Weights of a small transformer language model.
Size: 2 heads of 64, vocabulary 1140.
Architecture: RMSNorm before each block, rotary positions, some layers without positions, local attention windows, gated attention, value embeddings, an embedding shortcut, learned residual scales, skips across layers, capped logits.
Training: a variant of Muon for these matrices, 125M tokens, 8417 steps.
Each number is 500 + 25 x the weight over its row's rms, rounded and kept within 0 to 999. Layers, rows and columns count from 0. Numbers have three digits each. The size before them is the row's rms in percent of the matrix's.

# layer 2 MLP down (transposed), 640x160, rms 0.0868, rows 557-639, columns 0-79
055:492534488522562537503476491468487516522511499524541498478483496558483501490480478511531476466506436461471463466488453502448490460533524493514472487466473497494495486518491516529487496557494489497495475502469469484480543523475508462504505488
128:472504477512500463487470489511518473498487451482480551501540476512495508532490500496476520523534498505463498506506506511506517489469480491498519514427473498479499529546465466524491525469455483483535535537553486502478524493483525524460536497
124:539502497479512506501488517518491502503500521467499518459509489490511524518509501526572484486511452492509521470501455476461446525476531478494487476524468481537530503491532492489545516493523466551474483490483492483496450521481520539501495485
133:467484541498509500522488495496485517510461498508479477443487503517477537514467470488479469515521494486497480544519487551478467475563533488508514497497460493486487480511550518530517493521469548496520502467512515536518482490514522505469451463
026:507544520476486493528460491507496492513474464510507513536489527513517490503479508512546503512533481465508524506482497493479542556514541501538472514537498478498488516471531508498484505492461490496480545511541465473462477491494516464521504455
120:501521466482521494514500465507485504511514442492485452476516477495516496486468535469471505529492496539476470506475503541496496521494513505498504447530502455510506435480507501566488462495473541536468470513523499502464518494492467506515483490
134:521517569523510516490558516451512512488494510518521504521520529488459485462503544506498486462475470517508551547511527470507498499509513482498482491474527486491456516480539499476536454502522440446526515510519474507552512465560502537477518461
063:487519555515527504481440496512502506527545450473489505490492508501502504487508534475505554477515530496487456490547500517476515509498483468535491479530512481467464492566481518550487515483501503505486526498554471531513516535468524471486501476
120:489476464505482524482518481494461503521486482496489527444549507478530507487501492535478473536470472522485519497513490498476479468521500522483508521558471504555496511481454513538484492521499518525531530532496494492479479519487488467514451481
116:522464491490497513475544483486478501515519440518431482521510482504519494525463485533509507506491470508524487423500509498508454497543513460498504477514488483489465521500506489462468493479508508433519502473526469518518463505499469531478491515
079:484518474488492497480486527567498471469520504525482481550478488459456507460448508483510512514529485492484449523488490522503459507508470525479544451453499476525499521474502499487486497492464500510526426516517473510506509494526471514520513517
113:516471534548473498536470522461484494516467481471441530515456518497549506497504523499475499512502506522531557496500489500466509489497507470492496521499457478573562497476519493481475479496521484482502505501504528490471492489492501510452536507
007:504493468421506484450486504478530525479479524515474495501477536491519437575502506491547559538488539504496475502506488547482495537509457503473531495481466502506504482457485533509513523518526502494507530527517504502494515499523498470448510547
006:504542518482500513553501505480478512549473501573524475532507521527508479514464499536500522525500565485458498531483519513485509532497498503520512493479479515517437519496500498535475531541473488490515499505496483516499505474491512473498476493
128:497493492525471497493515489528489485521507529479495525560495450465470482475498514522487491485509452489511494513495512518484512507478486508512500492473512525482490465500518510553478495487445539515466467513540487534541513487481505458484493535
132:484532518527505504491455520497498475434550508447508545565481505484479505488473527515516483506497526487449515419500512449532495509545488477457490471483494496527510509494505506517484448516505528481562512515473491535484497466510492478489511536
136:498520491499537503508491477484472513562507537552516518521502541488460480510508482477515532502511500524522453516468530491497486479489507523444433526524487476493464516444500507482469491464510495495518525492484479510535486483494494489525495524
112:521464488512492517535495504464491484482527539525522520552500509501491512474515481475506519564449474545496473468478466494512492533511480475500489498493485510522474536518520429478471498512518505508500462452509481519494509479502516498530513488
118:496523535490528516511516494488486544460452486492527505492468514489540553484487469523520508489518478551482496487491540484550516518524508487537492435516482480497528529547505492518487484502493524475468529497476510472510505512459444481475470531
077:498551511496493530476461528499463510461516511522545465485503508467531514530505524501451480516540527478443491453505490471476483535453508497448507475522481504519526489501495469528512522510486511521478495540476463479531468500500508548484469475
126:533527522503506496518500497480490478488511557477514501461484512499505515487456471518531513551509507511511531558515495479474476523494473491479501529483505542450461495488513520512499505566555470493512457521502486494516466471526484500489517458
094:501493541481490487486559477509493474484549518520492447499499510489501512493525501506461509506454453496511505503488513513534492543460531461507494474555508507505489516510477525518489532435496477511532551531501491470502503508508459525488481495
120:500514528469517488501517521543496459505534503508457551493510499537482492519504484514507492522455497465496515509513486498449474509497525552515527505520478485548494482502548460515518482510533536464520501461502498518463513490511511534477524473
031:526539505468531548506506507476481495522465486507526541545422473493487493514481524552464489500505503518508520499455518489487520461492477484557539479518543535494497509516486491522529479482498508452471488475504483495485535565484464490520529492
106:494483508522522436513469522572519450496466517487459456517492456513473508484462497517546528523503492516498489466474498469477514494463517495505528491476520506523502524523497493463511476492489473492493472472461468498497513536469509511438509502
124:505504488500491512500463512509475477508539545520496491528513522496476498497481518504508531483486505545490507521544521510492472472493487472478514468504459523508480483462497483458463484466486520467524511467482500501493522524454477526522477518
104:467528482501502478495498493487486483531525492540500505451495446477518523466517528455510487500488492471488566466545466464477485472527500513535479492521483535483491531550518496521494528482493458524506511450497484512516518472464480466531493476
113:475539519494475516473508480480483495551456506557511495476482499502480474536542478506493479508500514507489460464511509538445480497539463510483490477513492553523543519547490483484475501504491573501486516487493484501492520523481467531463473502
088:485513546471489503487490472484470513530483458492511517541463503497506520527479490527508481445491501499470503514457575530512504428546457465496529555488504516483528505538496503488483491520525512466479489500527497517478512524465498488520519492
107:499478458505505483507516504489506487498523501503461608490487474514513495472497482563502517515521451464496477493519515514489495500492539466507498478478471494474487492480483483521490504522518523513521551496539512523485519514519522520490522480
021:460527506504536553454440504495496550486501463485503451513488488464473480504516510484498500558475484509507538483511517511510480519535491513545495488506518551484494479505507533533489519486478479514515499502498469475507494479474507529462509494
129:525516511500530495488504479527497437475509540476475522545486540478484543495499497532482497537479531510491483518472532522474490514510493501519517495520488479522508455504556492500448436477512477477527485477520510517506511531539496512490490512
123:489529502478512519508506502510517470520529508506474491493479528448461530497458485562499515503485502513519496522461483519460466487512500481506498504488469497448480512498512511524502488475524468480512517494517514503490511529550527540492465493
109:490472517513494496502481481512513491516481515489515535516525523481514482516458555519480553503451506467542534508468501529512485553482546482508516555504493494499516478508484491494552518502510491478530496525488484475495481450484517516524476478
022:520549462519522470479463489514481486460518550491533517540501492518470514483465526467512498468501494487511499570493503551533500513515519473419497501510469499517506486470508540471460519515489490515541455486486484489511462501531509518487476479
134:490520499504486479524483465500518508516524454552492508545524486533476513483514526492512493460538485462469508502519476536493476497519514495478492506486474508520496476466503481441487552512487549461484523486540520472526482546484486497525515442
111:498533512487481490528466515491514529542517500533502548523461470552528497487468467472512528547500454530513502542521449469532500499478521509482494482490513513543513509468475557514502534496489500491510499509451473475530508473465479505502502484
060:492516519534432503494491497488499525469561505486534495494498503525496497490471550501472495524504467543457524522489487464467509467505469504511520508474484525500487496459513521504518501495488496479531463555524528465504484485496499490517461501
122:516479509481483488503508507552488472442459512545537528541496563460457494496474493500492470500505498535516506468508494465518495494469514509507517518463513495493494528505538515514527468465512454494503470523534506520505494509507487494475490507
095:483504516479533481487517463542519491516483476522483557465472508456476520511512534518511516496546485494505514573489484521507518469521515459519459513486527508524532473505504511495526558495513457500480521508504476492517501490515500542508486531
110:508479475486489499518444500485497493520471512490479506498515548474476525530470440526504494502484531486538440523439504508491437522471452504472466508486479489486503493537469480494522476508526465549463517470526505542491498518526510503507483504
044:529463510501531507523494510467469520468523529515537534507545505509534514509448498514503489533490583486491474512480472543493525494496493509525483535520483504480496479491499513473484518482518484480463451533500506541469500495486476506496484527
107:522525478498490494520491499538481479513549514480470507467517512559512495475523552483578523508505508479484467501505499536493505510512459528520467432514512541496509473481492546469455472497499484486489464491516534502481503486478516498515511493
120:496532480516487515495497500474493520508584499506472486478474521532466526543485496475488494481528521533498452498485477500521504457548502478498487540500421462516507493511524498514506485508438496524496483490508515465480480420501506514470502501
094:507544507471466504498477506506527488490486525545468525529511457482487513494486481524512533518520519513464496520506546524507555444452515443488476512495503464515527513524495518493532476497497495506503483524513489525543492470473461504509512478
057:529492506513508491521479479513451548540479492510502542510530499504508467501513490499492532477532507539524474472497519506495523490490441496507460504526501478515494502536518502492488528489438501494489462497486499487476459477495494532498520476
119:510487478460480493506510541506471514494480501479489516481522458527480541477514532515478458479477458460502483453489526504490475510490481508501488467520480497500483509500509509505490457491453505449503500480539472534509517486484553493542514521
090:496500491563512510486492527473514457484486481481529516492468526514488542484476461511493473505466445515512528524505512503476505456479511499463535520514502484484443481517540475486462479427500500504473516473510522484506487523522476504485501522
123:491505490482490536479443496507476488484494502537511514516497509493500436513494508491503480478511501507516478542472462540482485473519509515464481463510517496500496505478505502447484552509510502476468489484505510469492462486522452469541493522
138:492546522509528503540491514505510486480509520534518479496560478505507506493502513501530496531499514504476455522464486506486495505482523505499494513501491566453482487490483511510486504515457494485469516558511473510489452518526500509524489491
013:527500530464523510520467463505456560547479496496521486512519480534477487502493502544513484502503521492508506538450490483527514536502545516504479487493512515506484512489459497450499528502529494476492490493513483480528510509517535463489533488
115:496485526510499514514514489482489500502502531526561504477485513537491515487513514518522512529493502471559479465480512536495509499502476472514502486539507505505496487505531511509516515473467491537529508503546431521440522526493507506501501486
050:495499517461504464523522515490518505523501472511500528553420524497514483503476495556499482489544517505501487517506470507529491491454492495532487514538546496472496508474542489533507489519479463492493532450520477494508485512477516472473467455
130:516489480511458480487508494497528505471504525537494512532470503516512509496439494516521469497525500543530499500480517501474488505469503488518488469460525538500487501471520470526501483482558466522495502498480508478504487509480495461477522437
071:456500496522456536519477537458508478482495535495522490534515448473480475497504484563568506483505519474458484522495471473478523498488498509511517524527497501495450514497488513489503496522484436516497509513480496504505490455550457506553471502
122:518516525500523498517502534506506500510503465475480528550509517481471518507499523502507489443468548512505517447485506512501520520477486493481481523540476554511480496460507493553555472498484542462456517537504472461498482489493470494480509536
113:472530463493533494472488480512503516469494467513525481488515477543510479487500468449554522497505520504516542525496508538488506488481522491542507508471480497523496501491529501508520533525494503486522513518510514512504464488496524472495518465
062:524508506486512494519493509479459500451492526512456470500515508482517474543590468526507519503536525469499499474522449465525475486479511528534487451509476493491525525501537503462492455526494458467520485514509506512522521469501508487485500504
081:540501542498531503492479489510491482531482479501517560491495498538475531517537512477498508480489489516504469502478477517485544521499500515502507518483528510523513479519512546480514536493461509546501514482534477486490539495475537493519550476
027:457489509503524498454504515532483554486498507472524489550524515466486464480486526496545528486484535490498549461521508478513496491495489525528539519510518524503515508509528455495516504536491508449491520508488484474516516497476521527509496494
096:483502479570502484486517471488532479497514491532479548494511490531471505519542543490571500519511508485533505491487513452520505495523483460515517523501493492493509462527463464450516544508475501507510504521473532522508441488537510499512519468
015:521494489467529508486491536526468492525462495529494459496486480510449502460474521525504595485501521463476438513486509530480509521494507521500501481499463495437496467486490496479483473505487515489493497503518521505511508533522495484492514533
109:528502498528473508515508465497516532514474503476495513455515500509496507515533491510519524531465492464530453503465490492485478511566438480507499537475538487510463501500511442488461499498506519492467494485470517534501489525531492554489510476
122:514503495516498490522491517523485492472464553500554495470492481467482517503543530520479491515483457509478496478501544475511468512540474472508475487525508533488519503500491469559505486540505456499497496520515459511512510499484467454478488468
106:496486511523507517501502490484506518534469468525490550519454503542525518538480459457527463493469483510505523493473517482516510466512480478513498499499531529510472489529477531546516469501468513507498525504464487503453509509520435478501495520
115:508494494470474468503501456504478509496496512497508503453476523497502489509508517522552458505484525493471490500516468538503493476483519501527508501540472504541478496503546516508464501440491488533493489487503538497523481467479513522490500530
014:518492481462494484489501465502476502481493538489511526485538537481477528494481504493535487509453587491498518483468504529532517502506465478525511523522537497470491498519505532518495516499499489521469479520494489506475505498463488500488510489
109:487496475497501493522478442550473479512468524484478483507485554496558521527485518518474524538486536492451499522498472533486503469530539488477496467451491485503507501487446492516534515476514490527509498510500529454487501460494493540507509499
096:508472500502517521528503484523503475478434522485532497485518516483513486507512535492465515481457506496526486515511493499486494496506490546463497499520508463513567548512505508526474477505484491488503521522534445550467472496534507494470451515
033:506521485496481515479454482506452541518480518473540459529422496475421460494457556459536534484491506506441483513519505478520521483520452507543523513485515500479529495484515485506508499524506502463546529499509488472509480502482501500480492567
083:485510525510494524480489549501509464491478538515488521497544498495527485503541551493470507521516474508492496552531505467502515517525478555510557437490443554520468497463485509479523482516498518484485491486502469473507543494477494502509478483
086:509515483529469505544490493512465493467498493488491461438560517438497501520523499500493547480532580514469446513518517519489521480481460515505466486512523491498501508487501516548482503523519455478492466485512503529512523516511544489502508532
099:470487469489452502477494481536487520539502514495477485497486512476522522503522544509509521469493550455522504535458507500486511509495511491498498517556526507536499490462526463481481508514481527474493530473489497459512506513503562510479496482
026:528523539501482535451492486498530492521476463477492482459470513455477469531516495547498538513534520477531549512479449507440534504495532481545496531496510526508526467484494535536512513508496501498490505491505501512513501480499561536537508512
029:528513523492518506505502521507464456494525535452470482523514507491499499499501549482527458503441513448458518486523489511471469491515485539510506500487531558506488495502465482505470514566463508503489470505505485540483477518475488441502498502
126:528517476471540496497502501482478477492482485481504472529494462525496511552481527464479503498525452533478523463518478478509506492466490487516535535462514498525454489463498533549533508469495517546475527539496487526516526553533493478482523536
114:513460464525502535527510509501516447500528547429524506480475477509479506473471501529506495571515490504463515488500481514472469527491507485542475537525512456533561475504497468519486521518441481496534493445463499514492555533503474483466476522
051:506508462462519482522485535499501503533474557492531502523519455478505458511515520483512517470494475497499508499554511537521479522496489527496476493503533537526550513481546559499525535477521452486489475528499488479479562488489511496492499465
090:504517501499504504468489511474520530502524499516511497465488508512514539523493542501536569533481506509474528486498475528488513492443525491513515484475511468491519486538547504542512492501470540520517495449454538468525495502484491521504468534
112:511488497544512536487469461510482512518476506459528551505473490518467531476498490475553476470475488460511473480458469531469486483508503476512517555555514529530483469520488513526541482463523529504507486494490539493480497542507487511541529516
014:512495492486494485522477498475501532483459525445524511489515467519531529534511532516513504535505522492485522427521466544468507546450484496506539478473510481460513509511449479512508542530479515482524523504481486501502518526489499495445529475
090:522550518505570462485514495486538549526499484474467486504484527506475492519524437519490517512479501493491481490484474492451535507497509506494514498517515534541449456479460519469520487535486470467502506512520486507479524520471495502463495445
013:497518492438507487505477488483480519492485452541487500537514505467478529526499482507469508505485565449547542505483516557533523504524509498523469519501501553486459496545515496486514515488505524483489494489545489473478524490470493511511526509
# layer 2 MLP up, 640x160, rms 0.177, rows 558-639, columns 0-79
133:490490495530528482480534496480525495526482532468529462520456503562528479541495508475505523473478521508500516527513510532510499551524501514472555504532478466520552515500493489508494541541485476480487476513486534457523501521523520519482505522
120:468499525481456515521506524510529492453500540472518510499472509518532516515524473487473496539486534520516489469486513517496494513498482454487472510483494495514484511456505480532484503537457495478478507446492512516533541489457517476494497517
125:488479518502474461544506490502512463484497546508484523484510497505464523457528491498472519520434497494473484524529493471473502494498518497526528490473489486457475502486463496545505505542477501512493486486484510515521510516490535504497473511
023:491476532525509522488505535519510516505484474481491493506463504536472515498513506515545498530498546475484546498477493546496507511466543511482514487512537469497523491494539517509487508479510509470494504514541487512451495480511530470528489501
123:475484499490482469503546521500539449479477545537475552510514510550470512514448497509497483476446498500473488526475498491525484514508500533478490496497487499482498540536520467494475484550519504524548534499490516473487460467488515526498504486
130:471496522509508527524531505521522517468505502487545512500488513509497485562552486496458485572469528521469538485513477512494497521520501490426494528492479461545510502486533541484480550514480475522534490519553492482527476463528471510530496506
066:514495535508526486547504493501500530504526510479474545492508446525479520536501542505483485530504509510501475485500444518509483534545513499526519549510533536494544451531530488572494477540485536497476471502538486503501482488479468480503482513
117:460489530495509506471520491501544511503519467485513523505465516513512487487499500444504461501475470473471521519512515513542525485488498504494490547514496512523475522499484499540473511475482515504531545491471516521493466531499516498524474439
112:468504507498480534517517474509510507508473507534510545496464541495475490485502531501525506472511470559511477468482495494530510445468517488438493504559492477514503498526505531506522463473505526498494452475527555536508475520520489543504485488
086:523507513538551516510514464508477491474496486533496503505471479493542465504549527469498470490507531476503497508506478518523526516537501510489500514513490507522485482467469494508503499503481499475494507510563470561524537494522457498462517499
111:506498532545473463486515529473505495489530480489500569481552512452524505486486480469521480504554519531512488504503529490538506459481518547500493512489517519477497518501494506503466520505496501561497472477463546520508507476484463537475516522
010:555500522501478557478513498535505427539543493486514488458481493537526498476494469539490500495475500477499501473509515505503510478473479499480506467506526531517468483523509475512536520515514508573502492519497517504509531499477474494467473483
007:494474543536485472490487451511535459515526540486495522525465548564497514512508549506543510528461496491456529494532537445453501532467501503467479498473506462499490507474509487506516478515531500544466535500479509515481501548476505503508502451
127:518471490505546486568488519485508465486538503492472537472508498477515517480476504496438472534494474515490527522500510501489495490491531474472495501475526563486489491530500540498513504539489539503556475509500461503527468496521483532494512502
122:449485513519490513490506444450515496505502513574510503524534515514552496500485522449511515506504484488519454492490491494506541498492510491440496529510497498487514495528482485485486489529502498455539454505500459477472547508447551503472480516
139:486463513515509495539486516448510551525500497500484460507527488503482543538516479552506497497477475505511489472509497486494504501481500443465493538454521509527498460520500458543497514511530508463501531472490503465484503467479465528464481523
110:512481454543464500484525477534483484507539501506543525476524521480466535540490519488537552516499511516522493482478523465511494546509455510468502497482521447503506526491510521488490488504537478534496479522541480513511486543489488512470460490
117:477470527469502480510515467487507526501517493496499508551500485517479481476456420489496491506545460487490525473501551487517484501483532492503518521450495493523507519481484479489547509470508497519533457546492474494492497508492496497527493500
085:517478478461470512487502467496463485436481514528485545520490544478536505481528546515484492442485537485480492530496489507548538480526465499467499498477488514488487541451445474504477522477475514489503471473496526491514492521471509476491500508
125:466518474493522497539506483512497516543525494522516504500525519546482516497463511510499527493457454498488466516419480571497494481490533495477525523516461466466475500540508511520526513510469505491528505497476510519513494454494501486517546562
096:489497455468465510525506462503527513450504496541511473487445471481496506440550518476502538457475536541525503526541483487527510499507472501531506547494498507512490513517500538520520500548483497431486557484527510487520450495502496512493479489
111:488506530515535487528475497537447530446518536482497486472492499487499499513488495534500520469521457462521487511514487496488509530491466510510473501470536514511457490509434478470514503516517556510503472471479478527539530503500521514491529531
033:516445545504514460465514496516548548525500487508501512504489456469524450506484486511508478546467504489486532525472511491558506492514516454487512495514511480507476499492522485552511521506528518524483526488540469488489527518496505477510510467
110:537534507493510507512554493471510546564512466553483469481498498489565511579488498472484491478478529495488519504527494515511483525502515488495542547476475510513494479493529507531481491489504500517470501525528474501519472498506507509486506478
114:478495513517478458511516479496525512514470513504500498554486534505524458507547525490493504480459510498487498509494520491478497485502460512496500505473486509477466507528505458491500487509452471532515484482522505507483438505485474517475532490
107:477531497555585517463555536520519500508451482512502500489505561499461521511520452485539450447539487471472512470495529522492525497503524508517513513532485494483500479476549524490465495511510500482508501497509514452487476490496462495483502505
113:481505514492490513536544478496455557507490484496491519511499513497495490479505492512506506467487497470482504470475532534525520535550516473501519499475506509479487512514484533502520506488504515540520513504467535537503500535510498454508534441
089:506502477506483501475482561556486496527535498503473531491504496487495450495537499499487502486507511523521559479474521458500502493475460487549501542503499487512484487515504532502548474511518487489532512503534512522472490518466510480513473534
106:500472467474504512526484515471510507512495533537488526525523488521451489517554518492507505520519486473495485524507471507476505537512529506483468499518483534452489529532473477500484493479520453495500489479448518499478498579500519500499487521
023:542487484443546497455508528495516435509478498481519494517497475530487525516484521497474531531483539507481495533490515458548515485506501491519492499499472520491483511496489510543519562508518508511522528521464500481487451491527469514496491472
128:489506444478521496554513521498511533516472506534505479464483517494494479469519518453513486558513495462528507515434524500485491508504492524470441496476518485546488550461521507513494500494549488517496546567499544519492481501539489470486520501
122:508483462538515473529511507499524523515468531525541523518501508492499518525532467500513516532528493518513495480485485478502530475500512478499472489555512482490467459505507485511506427534491508502517466524449485551510498468516470565538490564
112:474478465489508519493571500483509469485494477457458498501512485475564490507513520523496513499497488504510529511506532479498492480512476500498559498498551508500476515458500475532500476519517513492492513495479507497578483466487511518515455493
026:502498445515469515531497557527511548483473509529504467537494510517512502498547482501478497487516518499540500521511489502473516479484449513505475472523467473500460502451488487481513506481521483488533557514513488526483539453500472511480499562
135:522480527482509484516504516497505519478507497453491490452462478519482530517499492472458507563486490485501476500499519494503447475539492475499506528464535470507522491500501449521512435508505494512504516506485496507525523469472500522516498544
106:482540492511501516536521508487537500538486465499515506494493545518520501485503488512510485462532478475494541486477472470508447503533500522491529517507501503481530466475476481484516489513476534515459501503489530465524510451526520529505499491
063:518468527529530484543544497535521511509500479496499509498514501514550461480488511501488505497460514454474492467453523477460518517518511520533527541455500499490481497508500452473531507468512466485488478530549517476477484474547498510502479506
114:491485477552495471512549520458480491505484447483535512488489509486493518447478437519493467486501503525510480463474585508506534473501481534491525477452475495488504490471538490556496492505497523516485516523515495503531515482511545468517492538
104:468489478472500496485500553448505529480519470505547482503469461500512487501524501525520503503495495545523492490508491519480449483550490526530494492463503502513524485535490435518481467501504478535509470510514516517470489476567482516502499456
104:480493531532518525537494497521521533445521479510480480512524498526461466480508530517532510506527464491497503508531532506524457467504515471532471490491484477490533513574516537508473512508492472489464520487501490502471541488508506507502468554
044:491463508457522498529475481477511516529483516485488501465486521441539516464482468517529502489492508489510484492513461512506475470483519447523509503531498503525455469505516511523577535478489509496498473496518514518534506517484520465503487485
107:498460500523529510492507476467469499497502492534509522465538498527502518508491504482506482469529500511507533450435547482506506457511480508480503512509488501484503495497492491485500484489513451518539461477504510517478482481499454505492505491
116:492477484527481455487548497536533488556481528513479507467505493512508515507489492514484525470510540497543543499516502526518508494518521461489526482490505545478456477527525505478493505533497491559521557491466467543457495542519505534503473464
102:486496534497487475503538494508533504501525496487502522467521498482521460512508500504522443523561497495492463530483473541480497475475461505462492515476532496488534471513479483499512519480485512514525481488576524489509509517540504484503511535
062:511497445503492500491521466500506480485523504433504535536505532502478481541518462498509486511477502501457538533509501498499507499477484519480467523489500491490525498506521482518472521454398502529501504492526499529478462489494493486527491468
111:489482516507498490475485504515535522523482481504510494463522516491514504465492507514547481519481475499504499489498492482507514505507488544502522510488546466501493452483501514529492505507453485467572532502501504526462477503485484476516512510
097:463537459490511511511525572470455526520484530461490521492512525492443530480479528502447464487506523478510499522477511493492499495502502509510499467474533493488535527534538550523464520510542544464550505471482512478500505499515510446509468515
113:504464506566508506491476516497492468492506471475504485469501518519494494585491481500473529464529523528471480486499519535523521463553486498480490457489486488492482513496476520502494489497500506487526496523507500497488476476452500491483507523
128:486468502491477495477472495466501523489461525483521509501484510493492489525490464475476451506488500491498569527522536527495459494479535530494486517480508491473520488510489503536477474494524520520499517527520474500479520495460520454478518512
014:506498481501488472473478542473500500476582522493485520522492526526503499493469546515510532481473480502541511518537514478501514496495452444470516529509474547469485508493524479494529511490509469501498497493487513498476511518483515471470500472
113:456471532499484544486492495494469524506445513545534540464481502531495483506513529484524525485507539510498495472517512466503468466520451489491566506509521494507539507505502489479494495506520504548475512496510513488517501528487481496506513477
046:515520534488525478515546506551485495471554440486520451488526537483511520553472478526487533542554533475537476496497494530490492490477511500540506529489492480504471483499489522499501516499501554467470508459560503504487526507495500441503491485
124:499480520470509511536523453483507533511474516519490458481495464503481467503484501519483502511489512533526498500490481492513499567470520474510508536517466441520469473477503466496442475492499460479534509500470508541495503502503445519533522503
061:450496533483498471498564490486548516517492424493501504489489498463504506554508507529502565519503517487480521463527544518474496523519512538508505454467538473478475474531549529502528507483472490523494484508525497490496480484508485494493496524
118:485520496518520463551499492497534511482480484471521481474512470506510549492510512487510539560497461482501518493484518511486518522522516464486474488428491526535503547537503495498482515516515497533497497454447491470516555528495468469506500471
109:499484505488492490501496563474478490509494477493534489487466494509528504482498520525541516498470458510511509468471460461480499493531441487496491490527518479526515490474501469552524461567465514481519490487509469481472528502495512506475505506
061:469478509499540522461513481440467503534506503544499490491504527514482485513519532525487503467484494476505443497499515493504470509476511528495454481528515472484519467487491487517537455502493494542523522497458455493496456528473491501470510506
091:506475474499550494540502502543533498529519491508518496520511510492543497478478498504474514506517522472537535537527543455484516454483476500528476556500546525516483477535456456491541493488484487561514505499504457534497475520515525517450496490
029:507499495482516511511495516502491449491515496428495514489490511463471549485536487500509469464523515513467523531494560447480505543506469533536473506509500505487518532500489471530512469464488496499501516464471477498475501484520502519519515522
095:469515504503503510468493530454520494487500517458476511481515487511506545520516486474483517547487530483507475497483482488491460467482531489453482542493521541501531539531506507513458486499484507498468497513497503497485501488469518519536500468
016:493484495477512505474489497520488528475470578496491499540473464492502470485430498517530490521500492505490465490473483487494512535511537510419457487504521455496518497466499506512497491488503504470519517468515536531499515518541491520505534540
111:456495436524492490469473542485529503504501482495515514514492488537518525474502507525525492493513509501534507462472444461512502465482500508492465490471515525491492458532491558523467511489504543449472485494543537467522478494530487495471454511
128:478522488460511471546508483466482534507497500498474511470503541517515474499470494452459525471505487492493517460510463508514500527521523490474470502521491485523486500507500476501460495522474476516522486504517508445539497535494506536499510502
112:478481538541500499524468524511515509488470502478508459478491520475520500526507508525528509545511543494499499536500557492450476501473505493527484477504544517498557476532489508512514541506506501479499491524461471464506542478519510519473495538
125:514462527497523514497502499477479519515513511512502526482504494528539523549503496507460524480505487498500480485488514511488516543539481506463527488491480464521475498471567467493498509489501490520479488501467510505500477502549526469515516460
014:509502501514506523472497566480485495487501506470522498439463522504533546488498480521527505477521507512511485505482529484525470528494489573500453501504478505525500502561537494502500513474473480442539513444463461508532512510478493515477514506
113:488451513504503507538505513509479513509536493495521524474494542474503501521540505519521502489492442558480517520501551519509543486540522543510513466473512508450481459511471517490515498536476514467494472517484539519496497481501513546458519543
100:494523500457522529537523479477509551462479513510509498513525534478513495514554540522505478475488556560497532452448502476531484515501465482489493480513517516494487435536493494491502536479487493521481526520487500532501531474542509465498483534
035:526516487502528468513480507526476477494495504463497483498474509488497518499480508477487498474498506493457496500526499478505491510494506492524479490481488434492503519466503462489511510499501487559510491521527520485497500472512530561524472472
084:543452521531510491511506518485455488510502494521496493483515464492514490495497498517508532473515467499487536548462512510495490489527476507500469525493513486463512475504510527455486485499515460453501464497537539460496503506486498500504503489
089:510425499496567503484464487497483512495522525498537513458490544471491465478472523521456486437488530494487461516488516485507504472472508521492527540504465513513479478446513504522479478524513498487536511467488474477500504507509506499494509516
099:470483459469499494502511473520498458521504503524522485476506544487526499520516540482506465508446497522515509503494497472487538496491504550493509502552445466503508503463516529514466511478511512483528513494502520454491531495529479518481502542
027:518506503488490514456512506530524496499545488544499505493525517501536498526489465492526533515514505515499507534487470471519490509471526467492529493457488505479532465454514486533485489486554525464526482458490485550513492513486515496504503469
028:540475511484517507446511494522477526500507545473509448522468507474499503473515561468501507498487533498492477518514476476497471497503506495501422505482522520525465508491537501505508487531508499504464481483443502493424527469468482473486513535
136:472461484532493526493527530503483542453487498562533471544470488475547476492496491505494478478469494552496528488501525485509464512493498555495495512518521456461505515490462453515518486488533470478510546481510515533522502461457482494457486509
123:487480496527474502480549448521491514458501502491526481489482479452506488474501459489511480519460504502525520490512465485495526475528502503471480465487493484484477521522519519550490504487495543490509494549510537526524521478547517501510483459
058:508484463478514529480541527471534498510481501496496504495494503508536482481479538544496491536523527463494512486527511470533572469489531491507483519490501478511530524471471516510509450521473495498468478533488530519494554490492476560505520498
096:501504455558507471502484499493506485479503486444501478501486512486518505493523510513510506514524469493494531487470545499498520535549493493504505476512476530484482506497505506548514455498455541546500454567508516517502530483484527511489488482
117:489481508501503499494474570525457514479526481499503495514479449474480473524548495438492492510534504454497449475552498500550478497483503511526510530462485508532497531534490515489508518454525515482477471494528474513520498477494519496514482494
016:516524502475486539507519487494521475458528483469478512501521494483492512512477482510501499527502465493524492487498541500483546548514468470508509514439494514477462513493468458498531523536502475535490496503464457492508504486485561515475488504
098:512503570458521504467517477587501478547468480460473499452514479539494492487479477503496465512505485533468506501529528509531477460500461478476537535508465517518481486505460468526489499521541530487493502479479511461555506499510486496470538465
016:525485523498533487503522527504503447489536477481506500479524486475559481475496482471519530509518493499537537462504516541498476451479498490532518512527516480518509475512474488494551522480527526486522518504484479477559520478529509510532465491